Each number is 500 + 40 x the weight over the matrix's rms, rounded and kept within 0 to 999. Layers, rows and columns count from 0. Numbers have three digits each.

# k: layer 2 attention key, 256x256, rms 0.162, rows 210-244, columns 0-127
# q: layer 2 attention query, 512x256, rms 0.176, rows 403-437,467-501, columns 0-127
k210:474484504505483484558506435509448566543501469554572557520489503444411475589446483566493547485444519543459495494453502504572494485407511548459454484492429499480504419462481522485513455511512455545483549447459495527491461503486503437457505466510493431424487516558452431519540488428529471507524522483455452459433541547481540414454474489529473582500492538468549456455547510484536498537563
q403:527545492535603475514540552516573504506541464491496534477569424456506492518510494500528578516412542524522510487478465506538460522561448483487464517480509527475522535492453496465483514452479516490527562523526515482509516506519528469517395510560525460460447480566539461532483490572501484465512497533470505504518510466471487506527463548505459528502458522466471484510514474466493533495521
q467:503475491445532445531529478534513527478520529514498541486497510444500448505513505500578565550454571503464507538545457499474484481481499533477419458437554513520473456507503488463522447521483486514547523458502496522448436484488543477476461499570508481520480518455501499580461482481530491503562505489436452501431557537460491531438523487513506526459520518465519490506462468550470550457497
k211:425509516452511494445454495467535479503485495430505538507499439547486486520469481511395568490527414494446579491488480497451496452479426454558550474472508491509571577506449479518581487503484545499481547566455491527530577526480516429488506485533522435477550513434475522494496517509545496457451483395503533505490469490477518505517479514565491473560523501549484508472448513477546493498489
q404:478486449511473493519445496482474492548494533505522493510455521508508494468523466486484494455542517491508480523459475527483477536515528486523513427496497499553435502499553508536536572544471513461511420547561508451492523496525516522547546482458466487500472499474487465487496507493501558471496489459525482478510459524534518469461548462521487547462518432500514505480486486454469584552534
q468:506454519463438547496538516492473512516533501498505529476483501464486499506520489451540465427618513502491481488521527509501475545548591540457533504567463497468473477524551550529534437538527469552467509498503460483434526508525552505500598462451518549453511423485524544475522493467504527519503479531502472458453461531452534565543507498487536560505488454501506472507503435452481517497516
k212:420528502510503534519522509529526497541528426520504492518518508522462532581518519516490484495439545538504448498516499497506556473473529499493460535545501540407484432518458524491448479530515457513522489486488562512553457506497489511463555430518490544513477567517481498491480520433541477494558564535577477506544555488478456513532537501505454488484455560428554530537522483552535478442545
q405:466449502547562495567456551446554492517461481519470487494545461533472508509468510487524512514417509519480500499482478489537506444512442538484494488471495418488426517507496534491505538502527492454496515503478491529490428500454491451548493546507494487503489521516552500514523475436521478530566515509442489468479502558523527505470518532516455477458496554472480497537518520484472457434491
q469:485479541517417505551546548565574520465502499521537526435525582442439454461441435477483508548436537505528461548585497546488497468474460565444449529522453510532532477546513511518449501523529464465497506523427487515520408458470437497609470445573525500488421498572468449588555470491533453512518600487474415478483468502476486552529546485400481471520568574472531531441488527552502507533570
k213:541574520515554529503535517506443596513477491490566463508501514500494483490442479497495514485488441507513495456493475510519498507565499464496423527561477501506493521522565583485536510441558507489468504530511509502520533503439460553501466430477538582472521419509461528448532467511524446490494528483546531519397514509493461518535441473495485568553504532509559458488555540494495466546497
q406:494446534449495484467485500450498476433494477461519527518499425543535472479490575527530483498524463490449497505460546471558490523526464510495486504438436499469573529539537544516519514481493518499458506504500500519506540466496428490579422496497412443449485446466471510480495494534511452503510432536465535512502439472492414494547514526532475451433504577484478469468429550478491521497504
q470:529463496501540486449507521537517455482533518443489444477523460484553486531531488537439458460447433493455548473499538513493485502472483542523549505435517503448554547527542558472582532445506430473546558560483479461523517515495502587500501499496457465465505549468577498484501527537459524451543492518439490551477468564517464507532514497484466531536481543547472512437505510451471411500441
k214:460516511479485488487469486502477508484469495503464424560531481498447500492550516509457511494499525500460495500425479462502485487479482425497510481491498509556524568473438495494572496509551461532550492460448532509479513520528588575474476486474567474470558475488492560467546500517514407609476523480558493508560424515510580423502530611533416483475489476517549472538413478451501457512502
q407:507516493466453519509519500535474543529538514503461489516451574487483482508566474510513541506441498445510464490503459494466518516516526495490451484555487509482503527432513512522454541481486499541506498467526530472465434511467468553495508521502499591494470455516559454506492470469569515483515534541523510529495512504516534506504484505544572523503532461487476530515541486489539561479541
q471:518519482496464509421550499535514531491556490567455514530414527443455491442540477435561440544459519482537450540494475487513523629518481501521494537522566500511475549487501494477446514540511482494511471486515449556458415467477466517498487568499483529558400517617444541486507414537499516497487504476543537532473542478482549506432555503496509517439494608481576549550541424519476481516510
k215:514471519526528529472590441502475455470538499523539489544431502510511508588526498559527444463520578470507438480506499574528565493480557565515480468517500476471424492523516565439455495562538475532467462547576467547576554480481488491558515519498548538512561536551459558480484450419445495505539527510472570491491468500515473512517576427526460440563388463484533488486562468552465492505447
q408:432545470509503516495511447536550489486554432501479505506508562570473522541510534492463545558526496520478401556510418555439512476499490458430514504467542540503463535474456494490460452516396569469561487527535479505543502366495462511437483477518466528525483489535483456519461528494466535504511517449505461472446511487541531511520507429549483543558518494535489505552491493451498520447490
q472:507534459607486495443514520521520438481538467508495510496481435506552541420511539491490453453569491505471454512474458483403495473522558535495559464513475611588525487571541487473517544494478520539439445529638518504517508517481438527497557546419494484517507529500462468540456490522428560470452551444445520524442445519525469532461559470503478494538557484527496480470478457481454574541462
k216:487513507455498554541537496481524564508502502442460527486571534556519499493581490463521447474448527541490540496544498516453554457466522490517530429541509500488451491507515453488460491473488468546520545497504495535501494535529510533492495520497435484551463530440514512499508561509498489479501464542589507518564525514502527522494487497469526480557455509457531541547524502622533427513526
q409:501487422537501542504592556448490489518604530456547511409489474559460542435489501529414556449392546436527536527493477507533472429491489478504524496502476560533520568531483453538498486492460565411486491535542506531516497532506453496510512465521533533430465485495509518567472457569501521453495584448514528460485488578550540446505492460521585494524481465485508553478467434511468540500469
q473:521523522536406573526475586501525479493503524471509502481461486583407509510530491518466539520516516481449498487520548525528445493498431528468512521550498516516516474451553470573505543492491590425549539566506563505513543446465510510481550546462456488487445494561497517485467556570489511509515457528538493413550439506510516501496419561530522498496607495481542627563465535540578456544483
k217:434536499526552438497493391542503516509391522575510519479419529455533540533528462511575520508484478486474487490613507522443529470528548496476526445507533481497519552410565542464543481529532445534480468522488484443523504501517478614475483480446499536557488419461538538519476493483484489559460365470511509535555573507451484497586513518465485524524501495512524464456469419555542506446564
q410:444533403539515469507478494482569541519433529538484584449508565472508558462484512487507533537467593476480493552582531632475522446425491494452446544512522551505513515468487507478395513483516494508517494463527526510481478461497475609522533559438541487534460553466490524532550482443476507558535514502488494540430475521532465525461467469554423438443555489466448574527488552531499551493491
q474:474547472490469480531484475548538575503513455557537472471527456513512480466453475516483530477503477541426509482510506519496475511514405477546467497494535414491532519535518486449470541538528525538507406425455485473409477466474449524486537512484459425399575444446460539471494504474459468543472447542591551494512502505511521509492438543441529487494479571518486515498537532484509534497548
k218:445509569494480562464491538441498472552525464537489497530444495471497464507546438495489539485511511503498444535479552539550454457528467529508480564520498423528495463476506467499480521462499543504507500542515552486490559438509512531466504575480548487466434469474485586541499495478516474485483583520458544512485489528476514582525521470507494464482459485452495425462517488483447493456492
q411:495453568485536473466542436517479556552546543567490541518483484532492446493491524480531540550538505521487436488566483451550478536412425440524479430449549470605566500453488475511488494473483569502557522504486521497502542470568531511479535481473509449445470541456486534422510461526575502445527524435425494532474436499456465585467546435474531537505440483569480469473496483448454581467509
q475:566463566536449446469480429518444456538567478568544518527469463531478464502513429440521523474495413514543505478488477499527434567493525514547537499485514488569509506518462418442539550578530515433510428478450528564534529459490433487494490558476455471477522510568465490475534529561490507459565489443498497538505557435471514509484475437488543478485496500518459572566502466483513528502478
k219:506471432465493483533485559486522443456477492394487491515503439530489496456469413516468494483427500533504499438597528511501493481548551532481531436504514500427506477530537528527496479537505462508524487388517442465453544520457474490538486521453548563469543410495444494501465482466500455537481484528505494497515495472431554482512474535467496459538480484474540491402518448492435521550527
q412:513535574509527528485526553425509454511497476426488479431558485551504547475388486427488528506513485541498531510602469439542556566470530505502499466537497474453570547451532566528523528436535502502432514533562570485501511487482529594525489445500422512507499505513476547531469514561479485541491442491544512535523523533453484543508443496435595462455525578515477490479512595443527555471507
q476:511488458594525459486473562454519573483477518504490502538477570455522577474519558505516520524516566435537456526508424457429521471514539577483399488390495501495543443513480563565374506482500457505445413408566471518482561451465455474519443553508446513543398555489497479527544481448541512511519487545456543390440562587406474453496489526455533428478503538472550502567524503482529608455585
k220:446454494532606506468515495561453543464495536517511523406468508484447461472543547471527557448494469480530503495458418488466477550432447516558481477493486465520474472520480434487529473477575525451534504511463414549481541473489514428469572478515509526544557523510518483528544473466511511455485529539427486482458524493483466501481500470509513454480505465518539568511468497520531537520387
q413:501448543524523474574515504524584490471456471475476463407471511523480527516482489510497554627466471535513491473462443419568487430583472528450535470430418554535509538494634542502562514478502539483562521484618484525560457475513482458502496510497468501549488520479524476468499476529520558511512466443520498483433584463488517492543436529551529517412467493520462456535575553488545400531560
q477:562471480539462525490565510473498483533516519556461472437529509556559552458517436533502498490508448510522578527508521473568514492522508480474502520517430505480492534539528456559533475491546488541401532538561481593470631454493513449588451501553487471474482459558449508422506417505495578471463441540529579516446500537472547458505519460445531558556491529519500533493509385557520493464502
k221:573544455479455519453521551491470523488527516611578531541564487482549453446493500548523388366486463495539557544540477579409455415578441435516508505538471453524418500480489484540531492497514440507500477451537520468493553524510503518531507537517538528473532489522518498528475581458499503532562523549536481547515496481484484471449450590508540499465473496502493476451511518519568495391481
q414:525477473477492432460465457411542585577539459539427534541527490478481544500509488497504544552487517489450514556547530544487475411560457403487488517437508513461531470511528513465511525477475532479529524475453400432516545511539523460531491515519484550542536573441515526463576457516513481581487566557482472465566515507485523515424551547437532512520504476429545510477407489625500532510502
q478:528483504489508471468524516456474512508460516470536449486531441546535466503586482496551496478515473466439546482475503501464491537538447473550510524486472459518439476467470450498466467433504513491452471500550505489484474488531543477558524486436509556488537591464491517445532521483481451476477506517496458471535482463464519560502471569492532508440492499457490524492478470446505450522431
k222:524501465565452476511529505527537411407479506490530476433420526392514467493486486499502468464520546491510511435502492499469461539581523506497456489580442526540492440558495536538531499517472519533468474461507543515504510451528434519463512460460486469490493545564508493499517514470531493550572447474516464530504467478524444493493471496480447461478549395503467532508524534437493477506490
q415:470413502427493504544576536535440511551432449421442499507505528534545458536534420554475538540550477474541535529507489469472513518457533468522484489484411516462439503511445516484487534470525500574486559483555457537496475531494493571450503450477574554471408502421472530457519533515491559508558504501438588433508552444543462459485537421568476472526506455502555486532436520533472437547483
q479:490416488486520549499483528481460525543513504459439588458496456491553460609501562511510532542491571469491474533546518510570530474514546541546468503449506523542553502543535523445461528540489485523471469472497423484521430514513492528455513497567522497445467545542553524484543488462512519512552477377475493467516495439514446489528518446528505440560412542527523457443483507434532490477522
k223:499528505534539480526575483477537504417515499500574580512386410491513524473536483429493566415509413492519453535479461527451461549499452547516503501511451522507563454473474547483511439498496499455442416531548505547566555519543399467574495551533500455430466473465542479534485579523517467464536518462586413557450422498491485477524540501498470546507535549492502520489515512577475446467523
q416:460439449441393563514491471501400422549497431497497519480541490460392479502524444497515482552500452563431453479477473441483514557553524503496547459431505465470514432433512464610500533468487475434488446495531423484508504589501567488535520422412494502565494540512465479544427546610577521576471501528535501509596429561498447586521472449472537491565496508492456481553450480528451512446534
q480:482494426503490530532396521456521515542506512512539580480476544555543545547563464530540506455560469509483528477486498495496453525556474553438490480454488429467470498580511384472503475524593511522494504461469430477473510549488464514466568434495511450503520505540521517508590518498532513500542537460479485566492537502504433504465442516456560503491490499549534491527437521558421547466596
k224:533551478478550474496512544479555472485421499492555472520478482463495462483514466473470526491537539470465480501503480533538549478430469560480463491511477504519499434519492484456462514557551477434511476507468502526529482436472491508451559594526448475513473511533536466455530537483469540427493474580513479580474485482525472474470460555477519500517438477522488470483490568475465480556581
q417:475437491471506465510547502465532495497535463571426479512458541492448568523509519455591521501434526466529493516547404508471520502457453516480449523447535555464538521519460501536444513525449536568556388460467519526481511503411532505465481559529513448494515571536497511508500451402514483472534536450445477487543472462526559516493450537581511502553487513526510599538423523425564478492482
q481:511455467459553509520502543488527504463530559516487506440535555476516468501488479549485575504565506508523460517510520512562429463500527443473497496489574529481471466502496496504489500511491450502461536473455496508535488571493460428451482470652528441453470518486535442483431495518429504488490469445567580546531431496514543427485429485527538593532433508501572506477530487511477519519498
k225:462492490553530550519516439465426487493435544516491504455455480445544444496436514557496475463463412467446480555545565461539505431486543473504504500512488534464526507472521523445525513427508462490492468571495498524506582483585506465497397493518554465448469573425504556490546486541512499538510559521491497497429426513513470504493522526478500474478525529578458474571580550548527496503464
q418:473506498477487530566479489543542458550512461458538506419491522554525520481546508628539489444489481543562475494582520511454523474545486486557518433432589505466446521492513480492464435496506543437479461473569456491499518505483585527541466449476497427477499449428526552452485494508486527468446483541438549518482444454478498504552467525520463528542468472522529483464478483478496541525493
q482:453525463458514473509519541512488459548476472490566458548485518498498507447440458477472530528453515458414490469571494508414575529470471468482464503498549488587515508491506499473480449500460513456514523493499492600489498454519409392465547517507511510476480468471516534509528518451490537415474646470515545488507477485564473494518558464483478426517559441512489496528489460525528510560586
k226:431558458573450538502535500503459464501479486454522507511494531425447484528505477509496439509471500483452418442497479473555533468452489517511545544524465459434552493527507515550506540503448481490469500442447489556489523468495537469546494475483432588532555540475559432505494512546451450471517520450456485427485552511534412537462535494433507424476469497515529505527472474498441507512484
q419:518468547503475467542532552492466459471508461488530531507483527484533464525450484535523455463516493530492475441439474536488526541463506494484523488504497504548480568464489539387547458542507530489514562602492469524505563441481442480470498552522413499474512445457506503508504578550505544557506423532374525591576517472492479522518504551459505502444545541489544499440410548464525493515500
q483:583474523489461422507463501559556461477497569501531489483414500463529495458499492516540508532552447540493417479471457523529472491576480515513486536470508461572473533547500490484465481552464509465520478492453470543505477404532421483506488460570500491519453577447425596575504470492473478514466400570417440523454574509487530544424500505485502549530571488490552518483457435521473577512487
k227:488551506525450498535487478482518513459536482439432595511529539525462495504535500490496490487457489517532530544458536470487461478507598465497492459525487488514494396529504537465499495496568462459573475462477491555516511566442544465448472502499517448441508532532438485488459452425573499464520505508500463429475598476523492505450505488513504486496500562486560509546520556465500504444573
q420:537554453543553495481537471490503483524485549445567567558561504457497532489572483473519492514465493449491538408514507443477513459511489416489528467541534509482480455537458522540563485563521541507497541494504526469551473499485502511456473504536497357527537482451551504446472509499452534441484488542524615519551494445476532512504514502513493478479514497451496452466479527485584448563547
q484:570467445511471567506519513490548433460569571510497572535528514463512526474539440527476489483539485518557487465464519446519505506542502502515474417508483511461455538539472424553439510589541504522404541484530518469488453483465390441503499534549449448468525492513437495533492468473562542487522513580511535476498550445507493457391518496508519525553552521485505501430505438446492521555553
k228:513494489458523508542473501477578457419516485508501479547476497489474514500493520475520557555518491520534531489477472541488519514425567516448491506499533476473474490481483518452449467495486434540500496476531437535535488493511503480491515478494493521457508474466523453535545502517521499507527538493515437467468516484487470580464469532481494504559485464474560489520520525445499521425513
q421:426544511504520450438524464489443464559471523511522475509492412545491515433506521503505500462526480484517570492488483543534520518574452480466504526491446514603501454460490491484500495468529450490466546511466453491493577545544457577443496599540450527572487462491459508451502502466464475525490466474493513521556473471536504541485559430558417461482441439493509518527527535573523482458546
q485:597445455484447515497557489548542538508551582530494468529465483423479531513530508455507465518591538477504535621490482529467509503468496535422421391453565500522490517499520559541524505536482496483465446520477462537445547466496529549421548485578560486485458482501472495560522502514443465482529506479408509525468509531453535527426537491520532450528469532456474512527551495537505554493565
k229:517491413494498541504475508533490500580500510506519532570466479432559537493450400505537536531479557491477479535465523552509524537453511504461441528507553457504533556492441549469504427575488532454476533532492567548536453439464504496531467532485543502427509544477517574472518477460573536466500450615529504500518521511486444444543458531517522511491490499491526504520469462429517592547484
q422:537446468454454501515466478508462472492493546471453501496518465538547500444497438517435448511520502529447509494492520481416516545436506466531525536496490470489457445489518458414499535510576505498531519500527419516568508499530530472513501504479482512458478438596513510467443470468437449494459517490449511523513500475434493523493473564476521502525549523528486555508503409504546489427502
q486:562495474504516512440525437381579436488521467477451493527525432450494524393536514495534461438574535442491547518558442476475500515535432557507518469518523489540541417489537487521504503517536519508499469503514485567531509425536516564513451521509535501556461493504497507456412531554481465543518498560499436493543489512529488495574482511467513501422573463451447562503417460514578509481466
k230:494514465464543490425533517460495541507460510448598471451513427541486519564450531477554399537459486457438509529528507523507545518537519527499523442477441400470472490521489547437441523498451525480496463444463530473469508524376493468512441510455486489562549523501465520572562510557504490508501478537529555524479462491552532552487461494542548448467517502551549549555477550450483480460536
q423:518548513534457518502459535526442459487533465489501472522538483425477501511439495518487546441521524502487580508495469473436506512510445466499503446539517501535457454461489482558479473486527484463527510531585488548571541543521473490529517616525486443442450481538495478500478472539471546507557568498479512459546493467462521539485523527471465496527507542571508539596439464539617509521442
q487:531551588527495534537558485486456466515614509491499458526532466410478481456543533527374504481486501593475500479465467451398523486486454516546484548422510499496528448443513540442493456466480515531468528525529476525485559515500468510537520530539465479488489449483473497519593513477491438502492538525499545568492498508486527439466543512474514517515486426508438532567525516508519548544524
k231:422484447521541510455513504462437487552456517463511542541459503514439529503537492575476499528552508480500488498449494494474500433476577509459506542471554427479558479539478549503508480500527506539405438451502503454588481441469497516475448536459446482510568468397497497433506503521513546525561529502450531523494512588489429538524513484477542537415503544471483475468481505494410562495479
q424:548581506472494499422532465474431553413492574396457535520427489500580493549507526541490465519571483490510520541491469498465520500534518476440487477499516590526535504536586490527470496461472503500456499541524468478534462504542513503470454469524462438525434480455492530468487508558506501489598518512470516549469457495448586496467540479553541467489504554493435457520506473581455516480500
q488:487468481470538498529521475477526561466492545511491504547499567468477490558559542534503485466496478493502514487454484458446460517531463539511525476489568484481479494529487499455461507479487517525513531535440486507514513528515556458525457498438449542437519515421520520585479532443583513498404537476519455533521472547543555533474516546493458455529525526481475484440538454537442505561451
k232:555556490502509424476464476471591484521554452484511455457580504543495471485522507422462444537407512494434519471484480550546521480461598505473475477493507471477508470532550506498484444509559494477508477443464499456430487500524468411485496501589504457477500495589549485500505500531491485506514503531563494506571542500537552414559489534486542451544468477531562519465546482583503513574529
q425:489472564518466516549515499513467459473507471504475440526485487467532408453512472507444514509451478529585540491512460409557507562460575585511476490427482533517450454504515488554409521561487540471503517435507475536493540423501484415496507529579421524452456486512467425481549514491437442442436550493420461447566513518509483514493392484548466527501502466461457554453510520492434518502491
q489:513494596542383582461459491501507539509487546420503574476478464506466570448513431487609496478524456572510450509521513515515523498478516481559438538505483507436459476482467514528492542496447498479519392456507502465512575430517575418498527543519449448551444542452479488475435494514507496448516530577537474484477520488439529528525426514431525435510554536437516559523536497492500504496489
k233:464577360452473509492503471578462511516485487527507515441516543543485463545501437500502403523541529576466576503476516500511514546504445486491490523463440502522466569565477465528518441508460484480556515526485430429468470480543416534515477518561494447545524512431447566554571509535474522505529456519514470503452532489475532431550493513566537495476469447542537452548546462531509499455530
q426:474550462501463477516460532505458482515547534482481524610541515503479542539518541495557514521461522494496519476449530480531468549495538494465508526543543531462518489521547449503448451496588478483524508540564427594479493539540578528470500514419475569538533493494514501442556498492537433549538477471461460468451547479451408511498523544516420460481451495515473596560410533476445491488486
q490:470505492473551534551471471531534511513503529497502496450527526576517506494512463500568582473459478525529502581551512447498464561433507466504523561512456509486503430476428569498448528488556545505553605518539502579555537494463408503497497415485543540522521499515498565468540543474561528501409500516539367504482528532456451492556495577466463594525491597450520534494533490534586432424506
k234:452514536534469541485548538483474541535443456441485461439424516488509505507505513554429531428484492572464502593506513498526584556487483514540518466504529455461482579522479502449505529498519503507481537495561526450532481477526512461542486507481525478457454419529499447522528453495500525482500515536508516537529429508537451552558496451446602563533441498534573504521527481428460520478510
q427:575479454508525499516476532555473391490510528486508573479538465488549491438533510494494506477537504461508561560502427448484463537525545516520506468588544487548401509454553503450373481483470514497462447489502468570495493512443532473506532494478542442506546526496495500571538487517480514464470533523470470488531546437456535514466516450566482529551413478480462483505501515518506550541546
q491:544553532522423444498488506465524469512444499482449505513517518453531536476489496439515515518522517546520583445540533472515411481519538499500614490543558562558484571426556442457578544449439525520492523517535528483480534492465521524520563515489525468498570546487520498470538490564498555479459458516485436445479512514436497512513511469475444494449531509517478550593539459585485546581456
k235:489520496529567508473547474530519507441480533490442444548485403506488487529469480493502472493532512512495550453500478452456538503453557525462461507490528450470539495476524429540563498439460487450572525564522557437545508500570467464479482580472464468544556415533536524534410485538491511481502544469528444526488576533529485523515476477528513556551542529521530546538512494443536459486497
q428:496536427543445494508469492539549453511563506540446439508481514447547506572507429499506523493502543572475524517492492489496534461494517556447479529487538529575512517561507433503438532504475542523541484455518513500494475468543526454488537501507513522479446457562526472559512479496490489493576547464490393490493523455501481591442491475472510561508498469462549438449470483537473470552530
q492:559546469465540475494480478465557459496525508478497440506469530488429572421513480494460482482517474529574505436477436481481487527491510490454517504522523453528509463460529454484551467480392473547495531578567463449509456535512565464488507501475512463479475512477532517486497485568465540466547490494477507526502549486526491474473550485528582537529473502444463497544489463489539451523516
k236:554502524474519484510507510532526548491630433464489521473599455504395500480547540519497456523494539505441480506488492472507435461487515531506490520533446522505492463429522524521433458502508474566383512440503499469575467532513499547482522400545491446498489503499505559515491542584496567491523500497551582462530532438541515481528479603526534411509457510546537440440557479535485518469472
q429:544555538453489618562481514503545500569506572521505566465486503560558530495474559496556466521450518488487513551495511455534514421510456446552507522541434514535453476477535436501491505429446489460527542509516534416440476457505521549423466578482506541493447553476497539517489435514496548470537497525520469486482534480592535549464426519475542543495577465508525511506577488474515452427547
q493:476466511444594549531510563521557509575477481503456507548530569622514560536497572458456541476397516577426590434514544451494461439533495434469496476578462537457498517439460498468479443476500468543477511594540499436484466479440463552517481486465576509476467464457484520477465473484503493459553567529498462553531494467521568532630513462476414466536538499496513457592490442508434512473485
k237:499486506500518465472510465526535535472487526451507483502496511414533452543527535474532510476460491564512435414442499516476499604509528571506487541519527517495516511511543510499460446474464561498522549513523572564505490580529528440531480461524506504547541464504454499488526489500496521500535538586482482544467454465508499485459553497564484498472480503420397549470562524480503470525551
q430:576422478541509482438507502510486507468536487531526519506494548493466492480522500486499509535475435487512434424425527430476461515519517504516515461478530544555528464484529493465516505538482494459448476503540466493459481494454473481432495523507480583477537523512508446511510490547477568507537546473480536543516502457452584477480531476539473495477527495558518486562482473481525527462561
q494:462529500471603465486439484508479503579435413454550563398488458550448471456484412494465561483495527490437515416487442452465448502542468399462528503565544523472554399502489394540570524462508513489583513500551528452514472509498438568434468504428524504508443431436519503503530512524560640517526503533579446482600467482450470506521491539531383642532497494488499544476480492522575631540469
k238:446556471499483472474444516473483427478532516498476479538541556490567470513546489485497493515476464507514501543541500506550536501573480443496515590506404513489509531517450494559503542429522531539439508557494487506571532492429550572481468549511575465421502561500491489461447489463495509481432493558438471490520479509446528495461493449532527468446503503591476510557505525534491516475523
q431:535483459509464477555540498551471438497574518547501508578482513482541461468533507462490521495516532535481609529527446502390414482526551405526419472464507562560522489421500527443505583507422531528466498443633534506427485438512560529508482575509525497575483596561488469496506401479538496569545492526473442519532522481496547460482418500520492545453530486495564538473543526472523516487528
q495:485424537443518490503518486558471497473460534486438554496498412467455389502499513520578472458436399429564544453471502514464540460483506477510484520577498520469526449481457493434578531467520483548496527481590545471506488536534576529489468446491545452513544477500524528461427516518468413517535484455513556604497548516500458450506465475462522526488543592466454521419476526514500425464585
k239:496552531516513511465526539482431520483517493437487557491497454513496554440503544469492542623528476572511519458527499469525534525501486523471576430467478523612522551528447496574546500524478425556569480595480441530539464458549537475422461511443523493592481524484551495561483521542472510442528508541418507423506537466495554458452567469500447549497498457558518559518480515482544535436454
q432:546510513558525478549503501517488531541585549462511503484509613488564525613489497499544506504471518503458518500488505556506497537485549549409460557501463525426484452458508515543541514539479513521504578547455581455487532478474518480450452525527522530550447563457526471441467500524517464517434461441507461495414489509465511506474507507497463555471620484498451558544511590531463446539516
q496:570456529518526452462478455477543411520456517583475460538464537556463463505463412474549521476511545490474545583479487479471461530545519582496488566514458500547492497477494468569564496547490475473575507523542558499517485445465509456513513531479521475509484494440528545482496565526484523568509528517438474492524513504556504553472486562499510534500544433420471521537467552498494486468515
k240:480487468532475414556507461447514462495543444513498514503540578552482548413450501500445539504541543564534469484524500456487493478503494520555455532461502506492451520482541474455485524502459488471496526443501489505484476490439496490490494524518528537508508520447460541507492502506522516534509507453487510496452482455573472503558528491452481463559488472483527518478515426515503576492533
q433:449458499493527502504549486627485554452534469509460502577487495458462461493471555472462486513463481509518484440460573483444450467496422474505506499538474469408438546456464464532512447491529466547511520518523523554487486588441446541503478502483513470499443479528496461510502476497483533543542536449511521528463493564491551493486459522492474439480498477470541526519478466539507478557487
q497:423464486464517502480405491497526462544490448511501440600474448493456595522525504442535513486476531498422513459446474460472465458572409498488490479489525589466475538441510493560471490519395522532495454471535427501457441496489451519513526543434546530523487505424495467450511471495519526561501500502375457505524490560481499489463470492499471499487572469501496626508469461505496562546477
k241:508517493565522508514579597483523482550541492487497464486466424522519476509575471508564468510481574524453493530571450534480465473543548559500588567496433518546533487566512530432518491487520504562414533488550504565452451477569500480509483479497483574466517561507455427540483538459488498504472487489522462473516525517554476535516553450500515485501494495494489430532565553480468524512605
q434:476493457488494521492526585516478547546467478502468483560509471566531529550534466545501509529548577541469454453524467499498556471477560503553554542500407574502569423576557527536470463485597447494490512455547510488559429478512449432573454542471538547458558531468555544426473464501511503469447517527487498503473449526517440467494532443451509434573511470581479521549461497493472515509473
q498:512524503429495547524497464478537471460551511558490493570454501483494406496522558465482477504506528524438487414524452439497510521551426466551442431535513505564549466495506599486582536564508473525524536521460404443528491469492442481452502495515521489477490551495451499508550507455498492504474456519507485506593565434497571494499589540425473422557496492436520501511516590449543459519523
k242:545488488555564475509479498482461502481531460486519498425450530496491481488544498531529538518568489519500441583450515460549474547507539566458539543447497462466509526468509522429478419477511478520505481498464524503508503529412473509521414509503512448571484508475497473480555494504502472534525456566546438491523494471428506516509475483487492461475437475532447455535504465494534451542483
q435:519503505509474537481468484536482471537567471409523496533492460532545499416502509388468466553485506511582507478483479495475438563499507516466548530458528508482510533501534439571479531543439556513524463500452430585421510479482522487501480521512453542471412461456453503466586608493593491488527480469556523452553493449508506457487605459533526507444590471463546493459484460479463409481547
q499:596529535563536515565402491549521561451499509506454450566468531505592443533572532516427501387503445509470441459467609589514467557408521555515534467556485434386564522517456542379605486575498511471505559447493501435523479444530450507477491423581459437499485528505529546514545540470446509516536410525535586535551560496521481498511498569492462432453516533476463463524517525511424492439556
k243:458561495503508432489549430486486494522507472479505474518485509525486498538440549552498472503413511439567482516512531489500475584465475494461515472542489495466456512437454495442495520508463494543520542537481454542528510510523506515495548483511442463502463499529488591447494463517530539542452512464460499526501519497524549453502555517531461475530522524565545523559505474430571552529460
q436:484535568460510435502528488472579521520496489489593520544536497466519417452490430541438460539520513444462444510466467490517514521509491502491563537522421506495553500505486479532570493560493426453564530503499517474579555523507442534572491454451512446471469489462581466558558536567482515523529444526567534481541454477551519453528456580495554408560558448439538473465487504468469608526549
q500:448526512460538457443482540440516476448494460429582611456522508496452456479471510603493468552534524495459480542464453485470520422441516448456469450441493418521474574501487508522520474552505568476451483507553419468484588504545443543479443473502511488466383545403408460506531501562566583525492477530420549490459452554431537495555521529554440467469514489515557499459510515447531582525449
k244:533506479523484508496514498530597467518500486552449516450493572482461576473496523406534456499518493449556474470570453465481481503512533479438463511525517538511427493453487490479469469483539513533431437446440563458454507440507533476518542584499508452522518472475449509516501551457564579457502501482520518504538548517468527548549497494537504539540483517537515464553540504545555425454523
q437:534527524463533507552483485514510496492505478522533474454556546532527496442529443595463511589465520508432469475566482424497538489500479514517396422531525487515593528475528549499481452466501452557565465532551491451504511582500504464553419434524538457508510542457439444501541502494541359483490496542462469525505515526491485469486407470489589532569547461506456546537509464493490507490422
q501:483535419495483497461576485540444455513457475623480454438528542441489521501530490552533510567510481465520413489486439434500497461577630495445411521515566530549539482612448466529444536491479465509532456492476515570484477516507454488602455519497530539476513502529515425573464463531586538483441518491492578489447460558483503494388501423370506554564563504404620535561475408534513485522525